Weights of a small GPT-style language model, trained from scratch on English Wikipedia.
Architecture: LayerNorm before each block, learned and rotary positions, no biases in attention or MLP, tied embeddings.
Training: a variant of SOAP for these matrices, 1071M tokens, 4086 steps.
Each number is 500 + 50 x the weight over its row's rms, rounded and kept within 0 to 999. Layers, rows and columns count from 0. Numbers have three digits each. The size before them is the row's rms in percent of the matrix's.

# layer 10 MLP up, 1280x320, rms 0.109, rows 1187-1279, columns 0-63
094:477521474478507419540491480483548487486558493562503489473444635454492490461560519470445529443515436471537535435440532400532506491479568424412478443435553534465530567470511458493588489534509447
098:491497540491495475516516506568534541478589544496411474507529522456553506577450443455418614589498540494470490530556444410527391417452419450381520497553547497517549464543529521540533526539475440
096:459438573401493512480507460490511449429517468414460516576471497506556590526452571416533515471441574470543486477590570375455581494442432501563425451561477472536560435569516441489623459477461472
099:572585442512494558515477424432423526456584551529495457402577457498503487522514480556401487511471458463447544536539491417515445441503488445445431514405441499515573514488492552548467522471576533
096:456560549458582483556482473584518510481471426486459441524511476545507529467544509500409507468489484509463452535533587565516530578576458447542544411557562553539480514566524550406516444480490462
105:603555478507525542549424521504530432537519577456489482515467468495488473501520555529508508546476511545502610506490452504500435600600524510572508527508489458426447458520412538495608427417473503
094:495435608640507587401446480391434548468536452561491581538491578480449480489522458531423476447484504589493548499411488386441506478565502503545491534456443485429543474464448520548585521506536475
096:452511509494347493488509481441478649481580570522568500527530425449507446544560540465493497539440460568544441513448493435539485533466537494478495541524552474447516490480422392483487438573478418
101:494566528590554471484494520561483476610460478476407526439533563455559484527440551453571493514560536454501470454508449486556582420483477528427579383477486525490482552523531548444366441488497495
106:497437418490470440477543546476417500533572452433573538492508489446504520529553542488447430392475528457591520574475525555455498465524511393641464461426474486525480481455444480483484485493490538
104:461539502548597441496531422480533517565496481550441486523513516458489530470446455541513525487517512462587462473446440466412528462451474558498520521466460434486624445520408536616466578476501494
104:495603498482502541612483475447505441498504483482509552594414473520540571592491590567545559535481451507423534551453544502469564506485438515539554508512498510520575546546468538573435545540576558
104:456590506501485496559512533496482498510521535545496618507467482551411555500392458417438593579530423506411553522463512489561515556558551465450476393452510446481467325494535414578448435454427457
100:468524498451445499490496481503520487522628430516479474519562600500467473542424480486507527519466381517482635465399534484496605483542531531542519399499573484508504458460492499441555506494500426
103:478422532427519456426432568495513514541509489565454531436528434520526565454493458575457404455511586381510523450425529603538417503456513516549521513520506497483482463381468495543550454528470466
100:536547531488488545590507496442454473534565460476506519457585519470476447455470496495586472568550582478503512584408484331481437437547485514519526472449481522423636523572546567467547493492548457
095:611498475470463513477431533446546490654479451532462539528492451452491499585521496476492477491431496554566520471525534475493479550443519426440368553537556493491500524492530469623389463433458495
096:478486519559522461503506552452490458491429537515461512530562522566483548516558530519491481505444521565562446506547418472530574546555538611498497552623488495405451507469499441478500476522564419
097:437490485537612490533525527573509457441460488428540492526458665522529492489554480441486567452454526528501507607548510508590586462481486539487469461526560564466513463475512461573445515468610401
095:453510642574500548508470465514450469490438494501519455538442486519477543593393537523523532353547554537507475514457538517503487523544580549526451479483449439497474413526483456473452484483488456
096:439414479454477548535410441566501506515414513535601505518577510546531445510529512556476511490468579423526495457464453455498493514510466498468485522495515402461486451527402573437460402481518482
097:539463464522494497464468483449537552475437496554470487532500510532447548441598465483518490427526535506476504525463485551552512495510520448429554448451532521513490500491511494482465495530560596
110:537459427557408509460452505523521520429517603493509627569516579499438471460509524494410447459488471526494497564582505496529554478538515438512392514435474543437573453529449571461468492476475551
097:519478584473497499464517467527490551490567456480580545490501439474444513575458518522490494539479447566538503584571544453522452509453482482442468578454458419563531592473488554447595428450525467
097:540479612509460455520479454533483468515458519501542494571529555502534475383414524532508571481390504543491601496435533552535416492549558590474543481565474535453556434495552534460444574566505494
106:502471530594450452532511569522509549496519460537514545494566489509481493515460420492564583451478572521417474441551464441540450474467628525456503470481454498406420458429451390492410522434472497
097:399486498531535541526516471508434580535489574530551445452472546513475481587478506519514517482492533557485554451518460463422479562560544535479443553541536456552522576499454530484559439496544533
106:422547467476355431443448501464570579459561519543472536457524537569548533501559500433550467603548559568473536460497457510580457626524520476507475526498451475483469452486511564449580527492513469
096:536426503511542400506524464457495572487406437460403505465483543535469545565444445499466565396473479568546491507447482431514520474491484559476560509510565560444429471586486494501493561560543419
094:540426518436469574501473498510448529527531541502471506512479494562504572488500472476505568517476452474474519533557555458497461490517556542480474534504497529515525459520535480444519463589519529
101:531513572504496503450546504502491454535542500552459512538538481489493534486516419462506489477632462437450561527513457426483523526448497560427471543577408532427553508435477477501456486451492466
101:549540479438599491481567409580492498571545496589527527501485528493514429531566494498436530541544483491463485520472496540417499523531498490583579526418528490570521582463545485592468555455510526
097:494467454475514534472493493370494538514469582476545475566465425508482456443500482531479525501428510552567501361496539471439544504516572482501524623496502486496440431438528524512439402452548505
102:462503552516479586491516520438420619588551524474453547516456605470474560483571440476545446584425517454572390569596472574483534530505536477498514498566532504558548506529499501563536509460515478
105:575507509493578554439520456543393549489525479502515488432545486515507558564437464564417544454497521346540450525494415506472491491502501498569524454460503447592407550526562488518418528509468518
102:581541335506546483341528515519547553484504495525485535452553572562530523539478414489593455531466470547480501494608485539599532528612475492534496586527412465445600527479505436435461526544569435
095:512513521446497566502494441527526596521438465486490492469503515487461468554501485584452533503504548528525467578554539573469412495489440503522549513561531469439580542489500502537522452442547576
102:498577408439558547484518540465484570463584453484442505516472489485545490416460506493521467482458484564462522510525589497485519486474398541428474593523455537537556510460424496503575488464562388
103:528537504530497480507518446501449523496464498458481534485416466392558631599526457554466611592525529514521414521483374578546415586530487541389560610452541460443529521521436435497505487498440515
095:580499553432494430458472470552451413457468540562481465510503581443489455554528440530438582484408573544494453481549407435550358502563518501457478448490515587506493432576499470534471582533482486
101:438504531466524470601438549490454479435399536509476420477498548599582439520390477575493370454459439420437449449472543626452482439557464540545470499554575494467501614335470503464445580523552566
100:520566491521497509529448349477460551466561472485468542429388602551497557547501459492438462446446477485506549565500538500519603544509458572466474585418495514604516529405498550496449462464483467
099:530531484468553515464492455442468502495582546449518458513557503489462513464522510400480465542416603589594546494543485540524480574488472511483507514546496533452539452597590550442426411459514421
095:477466577488544486577504584529512415503475451499526524449437510477483569459567440499406600429530591443520596514586466476524480484541493487544506499504454497569437452593528503461482517509570467
100:541499490551587541513435509425497422441477555485535541511548470559539408407608446530485455471474492579510476466545517586466471459480495398449545507470531587511531474470528537547468452535529436
094:473428457499460492508473489510505490522549488466442448446485500645560472470408584605488456565445498579597588425428459573574474465517539549515500463413426518482517404399494464621502524580506535
101:638514454466592441520457529477504435488518590507468551504513481484483594554454534514522500526492528560484522408487493452442535485495500564463536470531400508470464419523421511495422511408500558
102:494561460488571547477498494594554521541466432436388518493395520466546465538517444531541512395504566404433585531533477503468419563523635496513566455469507468471473473502447462516512478521550453
098:522440590525461426514639487457428547498550518488512432499477472513425527604558556513535517479504500375472502536529473500475523466524423494471573469429478476465475522434494385470495508562555511
104:412556490539465583518445480514488544554427518468465467533532492456486522555455517503529568529529440494473500495511489533428587521489572466475476476456455529514498464516467404530572516577526530
100:563465482477592531490503561453587377450528514527495480537541541454570533449517456483525470544544473487496478533607630522528463424539532493516485587440518504546546541408512541412482582462560550
100:475517458623529455431491509502493404494551588468403452510489549501453502483507453423502515558683540470515492481488531399387474458501499584482535437444434543455454594417483582486425507457553470
099:538459478487475676515486445504595582423485464474483473519552431496433531416504468563415407495534467547470506416431532519423434456544573517492506542488562373458515452532525521508484460459487453
106:493435451500503585633482467564508511489537558538573456518516536470449544576513445486502509432521567631543592526527479482561433545485489484576412471549520551518480453566422565516457486516563466
097:533609478534403536462440523504523440446427559461448534522522524585580547508510517507483516496547567532436501621542470455431501495423482595497595495449546490569445483502496474377544541516504480
101:522475580459456397433475387535552554553443465464501393465444519503471487513430535452496537452492572437446447488516489503558572483513553393536513549496476468549506536401425457473547496496462456
092:406497490559419535490511471549388491538449508521419506459516489440489466439545541501464516390421512557503485469551441413472533463536605499477419565548521404477567534500446546559448521521451494
096:423484548463464522538515641496458541552474493486514599456449515493473504493461474520463554495512412499381502538505594476460468523484477517457518490542508442507541460488540448499438576423436579
098:598505443473448442475546511516540524418517629482537474589544534460524486546466505433418458552501483527460441603549387495388546394584554441450545453541482512590381460512438386424467532544532498
107:419460415561475422529508557450461469445453538432513538488525570480485475550448582531537503530471416506542518579497510485514522541556492426504501472458558493551627571430567494527539443522465456
094:387413570446531550485538491493507566515420574512497510619497506444505560499556514472518541397461489486541577487600508426511552491486538494494471384568439496420561593622421602507499567518469555
103:496445451603530581460574535526435488506470457464506523432517498525462419466512509473423627464555563479491505471482546470485439426624550547443461383540486493546395518482485473536469436562532553
096:587458473582503557474565509537457552479481519513522500597604515434550425495539361461451458507522483522481581514551466520585465558552555482469484508428505464469529418533522497549530490475487498
110:543516455442500448455531501434457440496561497531524487446479424490476549475495526444452556510516537485536550542518472444479437480529470565587450487535460433490497459443463587508452459446438498
099:598521585459549414517518500439443593459507416455517556453513510535484420496486436401486423483430520474469401489525509513553528489472457461487494474421582482396550483530386511485465404615514372
098:486475541595427466491502538522504537529547468442536554582500598569588549549492516530614392526445478473522540555541459449479578494499549505493462482430477429635549490511512459518478500493487575
100:466513530526441545507470555533435440565518467456482330433482439492503428543564478505484427622532517537454555441516491504496548507484552460555459468435502508432442403442489506496505469528541516
102:532510492522542562448519436596441495508585491507349514474590488585433556532461512529501518605482565527451502529488599491503463384542434474520550521455495477454509507472477451526450497527456503
094:518501551509457505512453454405476503588509445525453450499445519418472535531464496430523492427509537467539445479496453453462506537495554492476633518521516571449529569519541498527451447539530548
094:516382624466500483516520556487548471531432482476528438440403535510513522464518468452515502455504511474553516451516535431495540561484447408484520479531552529439458547546467493410524412463553511
099:545561361453458590524547488506516569486574448484521535463512656465505469545430526431432481526528450468553563435495547510479482556487462527553492472463482406517539503456441473482507528528560481
096:568569566451490510433471472505489488487439529510508428565629503496478511491547541421430563480596515557478508548506579394494471493462478526507440492425535516488599479496488519472476392423564473
120:475506444526464497464528493630505534621350386441591572513498478559476507490536524497505570428525465437449474598511547482449402503520603447394477578494454510542479446444542560508482534511454423
100:479533450513537509537484438418574455513467495498483512531468587526615490505536505479512557618521596488457466418544555492525562563551496475529442487495512522470539546460464410518415479502508450
101:500462458459505464567430569458512508517390585463426484400588449558436534553530500563610497458436484457542409626470446499445365449561498481499491487449597574526487324499522536498545447513516496
103:492476541467522464415458530557538376491482520503494551547392595508521579461459471504455421509539476513523495545478566469419470450571517507464597585559469549432496479482530514544513492494493515
100:537479452490461492532575409521530433602615399474539484455441592482445432451492507520478564447527533451471531473428484516418472456472477557485636534501377452549527464503481494496471521471456426
100:500514494511381425535443465485505580537596532584518464488496485487615416465426526488466538540478474532495464491500509501516456476540568465473455533530530588572487503547581487577463453491460578
110:483492505528422554442381507404523447494413478475466550371470529476520531411522376490488485442495502557513586551598519571494475500474581493475515478413516508543466551552462439486515504553497531
096:393409512476526542486512499502462508427459478537360504524508571495516604435507528432470474530566595514529493498521457508494445546507509536532479597440448425427542491482437568540482471520579537
104:476500536441459494472493498500546520508559543454515349518551508504528462545475511483445473496441541491549540509562585529525512433500453483574490521491553489512516414537492513453477554563579406
096:422532533452502551476510511530492532427503477450550457549472521484473586518467416575502460455547528422481534552442493470492479527597476451430503501581514539504511523506391621538543491452538464
100:510540544481438486449434581501552579501527459390514542441508527521444478425485487474560561532460513539592520536475375479465477538515570533574543441501444434564540518612484598474588558510520507
091:476488423515503544524498508524443519525569530500526485410539491508397406591559484558482525516474434531459525474563488567463486489478504555440476504511490470490481557490529482377417451512417512
110:454494485476377437490543502499472536532466500569479450570494527403521591509537521509488504539467473416556467423506501517437521453566499547569513589407450495483601512500489501580473499449508528
101:481508491533458587500380536618426495467452485525540473498517549572529477490494452478470482477567469441503576482540541431478428534593453612479646529469423566432645479466524493478526476442493504
097:589424553514493519572530403510498547417452516453529533520522518553562416512566483540521546522520498513482476534512463433487520507495513468541526496469510496414530508501455424604466488457477437
099:429554580529531528508375525333516544487383532574461568462511520475549538575504504492468503458463449457481526587484483532528514467433443513505469438512431574433524502544497475500600469505595413
094:432533495464554477525523485599427498490521521524424525557513471529436494450408484554374555501461478547544479415559506461527425491527542580520488575513511481544450537533527388478492484494433468
099:466472483578468532538535475476431565542492536493485503432485516501515533429551438496486505534547462583495533584397509457376539419508429591497432515550461463553365462491467522521544553523492438
103:483529549478512530458595500440636447528585481494393480479568495472478475527514497386443498534492421491502566591445416456486508558508553482422485410509369515549508465531396515529473544485497585
096:507384486409403570455512516565579543590456549568458609502521557441446534558534489504523499490514448523492488496426457522477489431582527449530562489474445561479391496486488544493468483577521527
097:530490490444546524505452473528555524499451475422546586535472525539441541521470486477477561472508477567511459506494517432553501478485483484517682524439461541406523458534443415519493555473401493
# layer 10 MLP down (transposed), 1280x320, rms 0.12, rows 1187-1279, columns 0-63
092:535530500475494532510526497384526471469519518487519595466566494566496503427395366455461517513466542521507466508530406449524547572476450564468601513450458567521515497530479418473477460591436535
095:486473493502400500535502506546521487589511402530556533526435506483519465489417465551536510480489560583464465476504557493556617448587515517521553509559446432592440496494443504532565472404509472
102:541604450520572524503534411512393448506512466522568452575554571624513514480484500481520413578631603439425570474586486526500486490519523461563558453527424480491422379464553466441428517481488530
103:543412474492501423475507486550480451547455484597467467517495486494484511453427521575553467578451534478479424463482492483464462472515500428515582420564504415483503512493543474438466466507548618
100:455573423442410456578497416477432486590559540527479423480466511548524589469463379447564549544496528550514580473509465516590541390493398498432435449436525448498591551475586570532562463498448546
106:360497543515507485546479437419584596449442529500527547570434552511427522576459542531607492475506565414527565458483541477470442589512473411485503521526457437508576576498462547562406547419428554
096:455478444407520459475506510533580478472452513573503507498472492634529523592478528479406481475489499382524477513515525503571500385419540517527485532465520439615516514474572471517540490540605487
096:419495540446544503495494542521468526486459536525440578492504583435499474487496421483421468357551543505514501452514510526506599510489387527519411492445383492536433563555568435568538545526501612
104:544493422398489483534467498456505577616484476424537470565440495368441510468531489494487519473422346504451656475525497470513511517486595455446596575442491487505470489537600457537539497549519466
109:516473465569498495426430513457501442516581376532530504550416435533491514497511477551470476551385428474451470547573546491469484544519452566555533511513459515657569554506433510439527412489445490
106:460534540533618528554518442474420441541423468563453500460474481618522567506515510520471552549469506509542463435513531549543532455412543548493514368537595542565558576471512460497506466552474536
114:515569556471482493389492476531499406527497514527525485440414501484492432497499494482527489511566537478465488547522556439498554495417508472472528462519519503502584466482575522563497528496489433
105:525557480538428529525546472574511577402453471456521419372418544471485570525460442543406422564452486449516469502538429446460504529523487508508477535551593478481403452436471489451463441557526467
101:480496522494488464427533616522545464534495418546508485468531420605403539486486545523580533583478453556561428493487494540377533377527556443454447413524488489457478577520606426458533471549574449
108:524582505505442573440537545509551439464504548505520478448410514457469491630498478455533514548525503557544487514555558466494442593564479467525472483546503503560435509536459501466539489434465504
103:575637496473471548461524476549529579411553517499553569437418483547527564543494509499526480440464497455513455519541491502430488490455544569534579584357587541509424565586429513487421555430556579
096:510542589502406477509468551512439541451517451547492530482587491512475522507555539518493480488501507490483617528545519583610515469506465554529561578516392515464522551426501518469472467505501496
092:613543493505493514435559480564490518440567500457443501524417545563496439456456483532535505624609487456515535502483572530488484482427510415478525512458559426542591487593494561655515432447551532
094:436540463497432458501513398409455630541553483502506472436496496559591479476466542574470556523517536400493403517373553455482435429486462461587503547480440459445504503483555564523603467510427612
104:511555562427570507419547516536585539547438499582495493455474540545480506503492536453449553564477410592500454491427535405563542492452440536502469424450545558520501544456612560461450565501509591
103:539543563497531521543436483499455540446520544485460564547538503543471514519479506469477466428493425457629566423506593540389517461537581490546353513499469587539475484445594461558488458521503543
093:608422522455524487563501529466450399531454558450523527534505565536573515491445416523464540528431477433505429439484506473554530429439437449494566481482524419474441476372502484482556443548530454
110:421403441479499400408533537505511400457435470508436553499477491519448511466559490570389443531504434597459452588460504489530580461530545473595542487532516539485486545471564549532503538381481542
099:426529466501479487479479549469577513472501469404421491492576399498420437463492468526523581518543508509524462442525487530508402509500459492432567457533479619490520453568562465601443465561471539
095:549517510531461417443517513588433489573505503511501500524428458487580513492534387401472486470424555436516444563434554453469507437543490627498512541477540520566461485498467514530440489434537485
115:499489462540511456455475606452609610483495524493476463480582455472475483548475461503464589461562539530472510468431458444527514416563528380510438495473492445534523489572456562508467519520572471
092:548498470418409531519507531500450485462521570573511524497441459504583488489510496424587559492458550535432515563441517541478476503507512523509527423382440507488442541533479557507511591447531463
110:476441476498504457431544450512549458523574445433590507503365416515508515478443494527568509476494492468572517530532453440472511463575576459449565512463608553489647456518424475461408511481511485
094:552598615439456567539559511508550561512601474494461571483527528552468478500471519462498593472455513445400498521526445588508504521404543482443479432487498570494487491439416596421513586445562587
094:393555484429618480483457534522462589472519542475438460481435469463490502475522422423541561566506532535482470473616543496583439609490524571551500418520518480602505514513493555439461463501485443
080:467533561485536439454595480467520512444492580478479516457509515529541548501500513625482535444460533521537448457418536543462430477559403454525539465412531503459393517490522508546467489537472514
107:347510409541526552418497593470413422525589460483463443442488530435470515519507512420535491554431579441580477489505549377463485536449582510487484493522467499507495551584481501526367418543539514
093:527458394428563497611477419498552430429495445517485542583633601588494423461493488480483473463553503539447515546426463488508505544598466511512514519484414539486499473473505495517582509437517410
108:571546509465537540566557536472499474367514501628584519469512478485506560486518492485486446487444457492545518507590394453489553478397559551557505443482483600457447477488602618506558461513461526
110:495536476513459536455522418458507523526437435507593400473484517490527470554525469395452540517481477451468487493457456530539435594417448463477447530476485450402538520525431558612469530474485444
092:541522589473529487534537454554571548512460507423575592506374511429465510481547504451454400530480438519510509538512457484478530507493457463530455534490478540524464563552449415542522461574481506
095:511557509513494525520449490478529499481548456395422589452510423504394469471468403491476504552485499610513490502508435511491516457520420543433509501462466606482494482525421486591570531543553469
103:529497536448493446530431540522420523566539384499583470421507534475539564498480479487494526421432501413524596543484439452521502521504525492510456415493518558527553476495571486425515520527476439
108:422492451472530428501500389520467524532493516572564525545548445520534519497559566466556449529589522480465510569448431553494533446467538467528431543506427494593497481575554442496544557421487456
093:440526523505446452482476558487473537410551440487519536533419405489516447506397417524536513474473543489475557514521501511538443485476473545556486479461450613440498606462424447541554553469536473
108:514440510546506392516492559494578433465565459526501519480494438525542469516471514441503468434517533519545534441617545512515460610473479414458510416457459600366492543435493452534593546496572490
100:451458509400462491549428608539511443498439566476583466539630471486516556610524517566471428484500541553502433445569558507515428507512441589484483451479501482490496472495440630501583502511513500
094:474394495483559466436490625465589382485479480475618632606478467435533510485572551544424502496528561542428526581529460445517391496511524523431464510514484543572569516494593484443516577527479479
100:514559548537505546541447505594504575501479453613500544605527516490556485503480432564534481544492433438493526570501533604530558514572542498468462432594522429555545476471462432508554462461456551
093:500505495481470356502512566533457566526420465449564540576508480454479582543443514435519478526467522480482488496469532483542514485542512540459478604508471406530414566595533408513607501621514505
093:489563555470586558465523507449507497494468501431450562525542546466424483467569538381568481471536493489514495488568522485483498532556522430463539487483532536460448530575482465574564464497526520
103:495519517619439617561469474472529608583557557455462482561444522575491483449567367484485479418467489497580512572495480482567443475499466442511511499508497507572550491554530539532529446480431510
106:495401516434574444483500568499471489429514464546560477511531513408536531444537520547582430499414510638521506528559521568544471564450538427582522475438554485513494505487555453496587568481521528
099:486556515517449529547491488548486562469493524479456542498406584526513466487451455519533446576513415565510525506428601605525547468515601502485471506451545523482569498542504487475486440519431507
106:523461531492448505524516562610498507541519541418529452481561515480495684536521428498538580488411498395531345446470572428462465442519413523628442502508511472481460472507472534507501407562621470
092:401473558442483535534515457439476595480500493505466466407445523533476525561573539440483403538541538493580628588473457561523526494452539557430480533569505570527456505436531492491501475539435468
103:434514532461413484605402548533520457443430461491462431440457492440544524442557417453475456453456491525561464492489488603498502448474526517527445445494556452530495559522548491513556509466544450
100:540527536498531516429511568488507461383519600629482478551557607398548470573407510456524457434443465423482559570462512557504576579458450465450502505467466584493496473425428564496535469512530564
083:524449475412525423537454583461533491483561519454588571532492607416408542507566524493482481445515455498490430529494425595445526546499576526496530533446459484466560476584530477494479492541507602
095:496438497523501519502454465460469476556547459553449562504477504478482573507448533436460508424462524435427517467438380499542556528576491450593450461517569571472540447473443514398448523404636522
102:484463532522403583427348443546412462565483428518511491443517492501467392495420568514468455541472439609528569446565502490591522486523449527510501544507445558528507522626564509517479485509545524
098:523580496508573549482458539493514547580474529433439483529508621560489512462477460508505572511464488481466505487566486438576504472468528457585597567460575486517501552448450503479380421479509503
105:506536518491550435623565468452415541508505518400563539479490531498510516516413470588531494577523496548482534508493561518600480574454528548470506527442494522489467511455452556499565658452521408
099:487489532474515549439573472533496524507500407579558503431563487478549548433559486504590494545515537510455520511543476515478530573436520570502561494421468466441507435552512565447529494461385656
110:467480472523536512464564475539470505566471616559632519478532478466479580469479441483467554505577441471467494558513468502477485519509454419420582512498486511543572464577507562511513561512593511
089:484476395490585545535454613493462474508487356492486489561469517445531592517505504545493430445430552528524481524443477472540491525396458689580476573505509439526528498475600428539437520498636578
097:524441499535540479521566541577468482466522517516562527408529469469623491523531526510407500503547499605499587445470519516593515462495484533499514499542502537568537506458423526456391493530547508
102:567510517578580513481495397473480542597479521432533453537466425575466579486444530459541626453476470447449511542609490460487563482474471450583487484564489524442439442409594484463559510570524467
110:383509509475484574432439530385415500487502418466470536426499453534444495427591442516579511572519569531483480444495498481487506514517576514558447519493452439529513486468446478518593576497493556
086:492497459385438517486551547466475533603493552449513532503477483479450405602491485454452491398480478463629378536483529589398487537535537508533476472513500413514500498509585533547419542406514557
104:460415640469395576572538510495423535474496510506520461449591529472478403428507434570511512497513580557452500493460595465444484524536402527430524510606461589426546439479534501483453564429459474
096:516475556428390517512526484547488530433493494527478513485511571552460388510469477603520455482440449415468505477435456532481534502469435539547537400550480432433565381588534470510544460551515523
104:502492530359468433549481500445557413534530435517477504499506630482477474553475542488479533527573544535468523480593488551536487465534455562484487431568537459380538417483494458576496527461519484
089:528508456600439512532522503537455458522497564487560486522528510484545522553493573583498517475536534560423555512512484542472575464559531615494448508482436540493472536513384396476446470577500444
100:528509492462511460489554508464544521476500513564520468414523486474558547581465462569553579593507478416528409576466441545560502503490537562517501478589536503506547466483480522587514530532481404
100:487510561497569443515484480528443449534520601549536465482513372463489563615601505482431538503541497596494507650534438569476540576503503460479566520563454558511508449601477588510479557532477548
093:474480504567547498543539484558557483468546542506440481483480460500491523439580498523438483549441458509511522546518516563426415478394523597491545430482549502431511564546504592497516513504545485
109:443486422515420594461591390553562533600424545363478531511486526494393512519552517494478489546451561528500469500424551511444544563500360412602533501506448463439528494558442482491458445448501430
101:579464453468622475591482470491513411531449493531550460474476443486433511534565512496461482412475531443543547510423448522469472511565511540512500527492634579515447520468518522453498528471503488
096:501554543510621541451514483547511500465544546451514577438443561518526532480509537406385539557528546445431593454544544517564595460445457442559454440507493426453547556467455480512541527494488511
102:476514500563474529542520446466432558499435450520487475439619491422474402529483595513509488446471468532461624524447426469598495477486483422513458442453511434508483461516433504479526527516569480
101:490593608533479461517511617579518478576525533475435403482492523454540554607471478595476520460477552551468438504555442515473550396460423516535468578499601529446478516555497424493466397454549503
098:518492423481448474488426546444533488486564608469527489582333528544455554437542460528527556615575485541481469560511485600503454572531525499486490456536539460459567466514510499445520455526491516
092:520474463512490598548563500507453500499548564454517469520510505490508484487448481485499441541470522451434479525483515471427505466425532546549560504551569436544437500524542552545424491499507527
105:533488511574563357521391505458500554423570468502505559522520519506556510553500388476438521452380553431481434483527475549561555475512488481582475466541407464516485383541590486489529392578455403
097:529529557530513487554486556523527425476489483458503564611469499508457548481416536460501511643520403517414536507517428496422486494463493485495500548514620442544508527455507445570552471468516549
088:566534476461520509585510534460625503525514501466499547467527497495442331444471505438446545529515483377395544548507513484508514536582525520467531489491438415439479482441575375459477559528543519
099:524527423459533606467441463480533382434536625569546486455530529580514477516520538524523523459433408420573435437573533536525402528525431519468623580471568562509541424543472547453453533440511488
093:581454514469498513494520458519529497429485500520468503517461544498540539466534438424418486528494524476491497531474465421530497536508571522410568493518530487529509457559503378563487550551549385
109:528547421582484583564552569552435482454536446474503562514440527466462505550537520453526473449553523577456530529432543520469563541436461470408460489550447555460477532503512498408507539529412361
100:466482613466555525432499495443547443483526548463467508502472448407520454372474485486528478487409558581494461424566512507564500508520476562531558411520523398442454471478500582490462503453445453
106:433633483463466557437438509608514474495545607505536502450473468503561510362490501511517550507542498544474448458503488575455528575535487485490559498501454478466502492431571474421540583515610493
092:536502515437546528455499527517398519545526544462499545448452486580484440453406492437533479489573451467450552518463485548447552480514516537434506466434559400566485563526422453570434596516563501
101:588452507487521516515477499469549450497486449521503530484473468406460512447405536510524522394536486460480489568514533549435561436494511494464443539582473502484502619477394510491502434483522492
102:406610485562415528536520603508505498537496523544584555489519540543484477356523400528507468514491546524522645495584478537490487512501492519453597484563492463525487423408455497383453520556472557
102:448537490528488562593465507432435433474473529485602487525532489532439468499559491518460582508482538500538517511501551507495473456502562513512451478591536564462473449465414421547524472547606522
102:489500472512490461578547544491422550599482433502488521494482398493590428522467476522502409403492501507570508560461525504509556447518449569515538489530348461540505557439459534559536522467524564
100:536453558405418489488489506465500474532547531514476503489522516448502523503529426489616466433316436473531536510585538519447509527513531561572585647464493535526520445431563535498536562464534538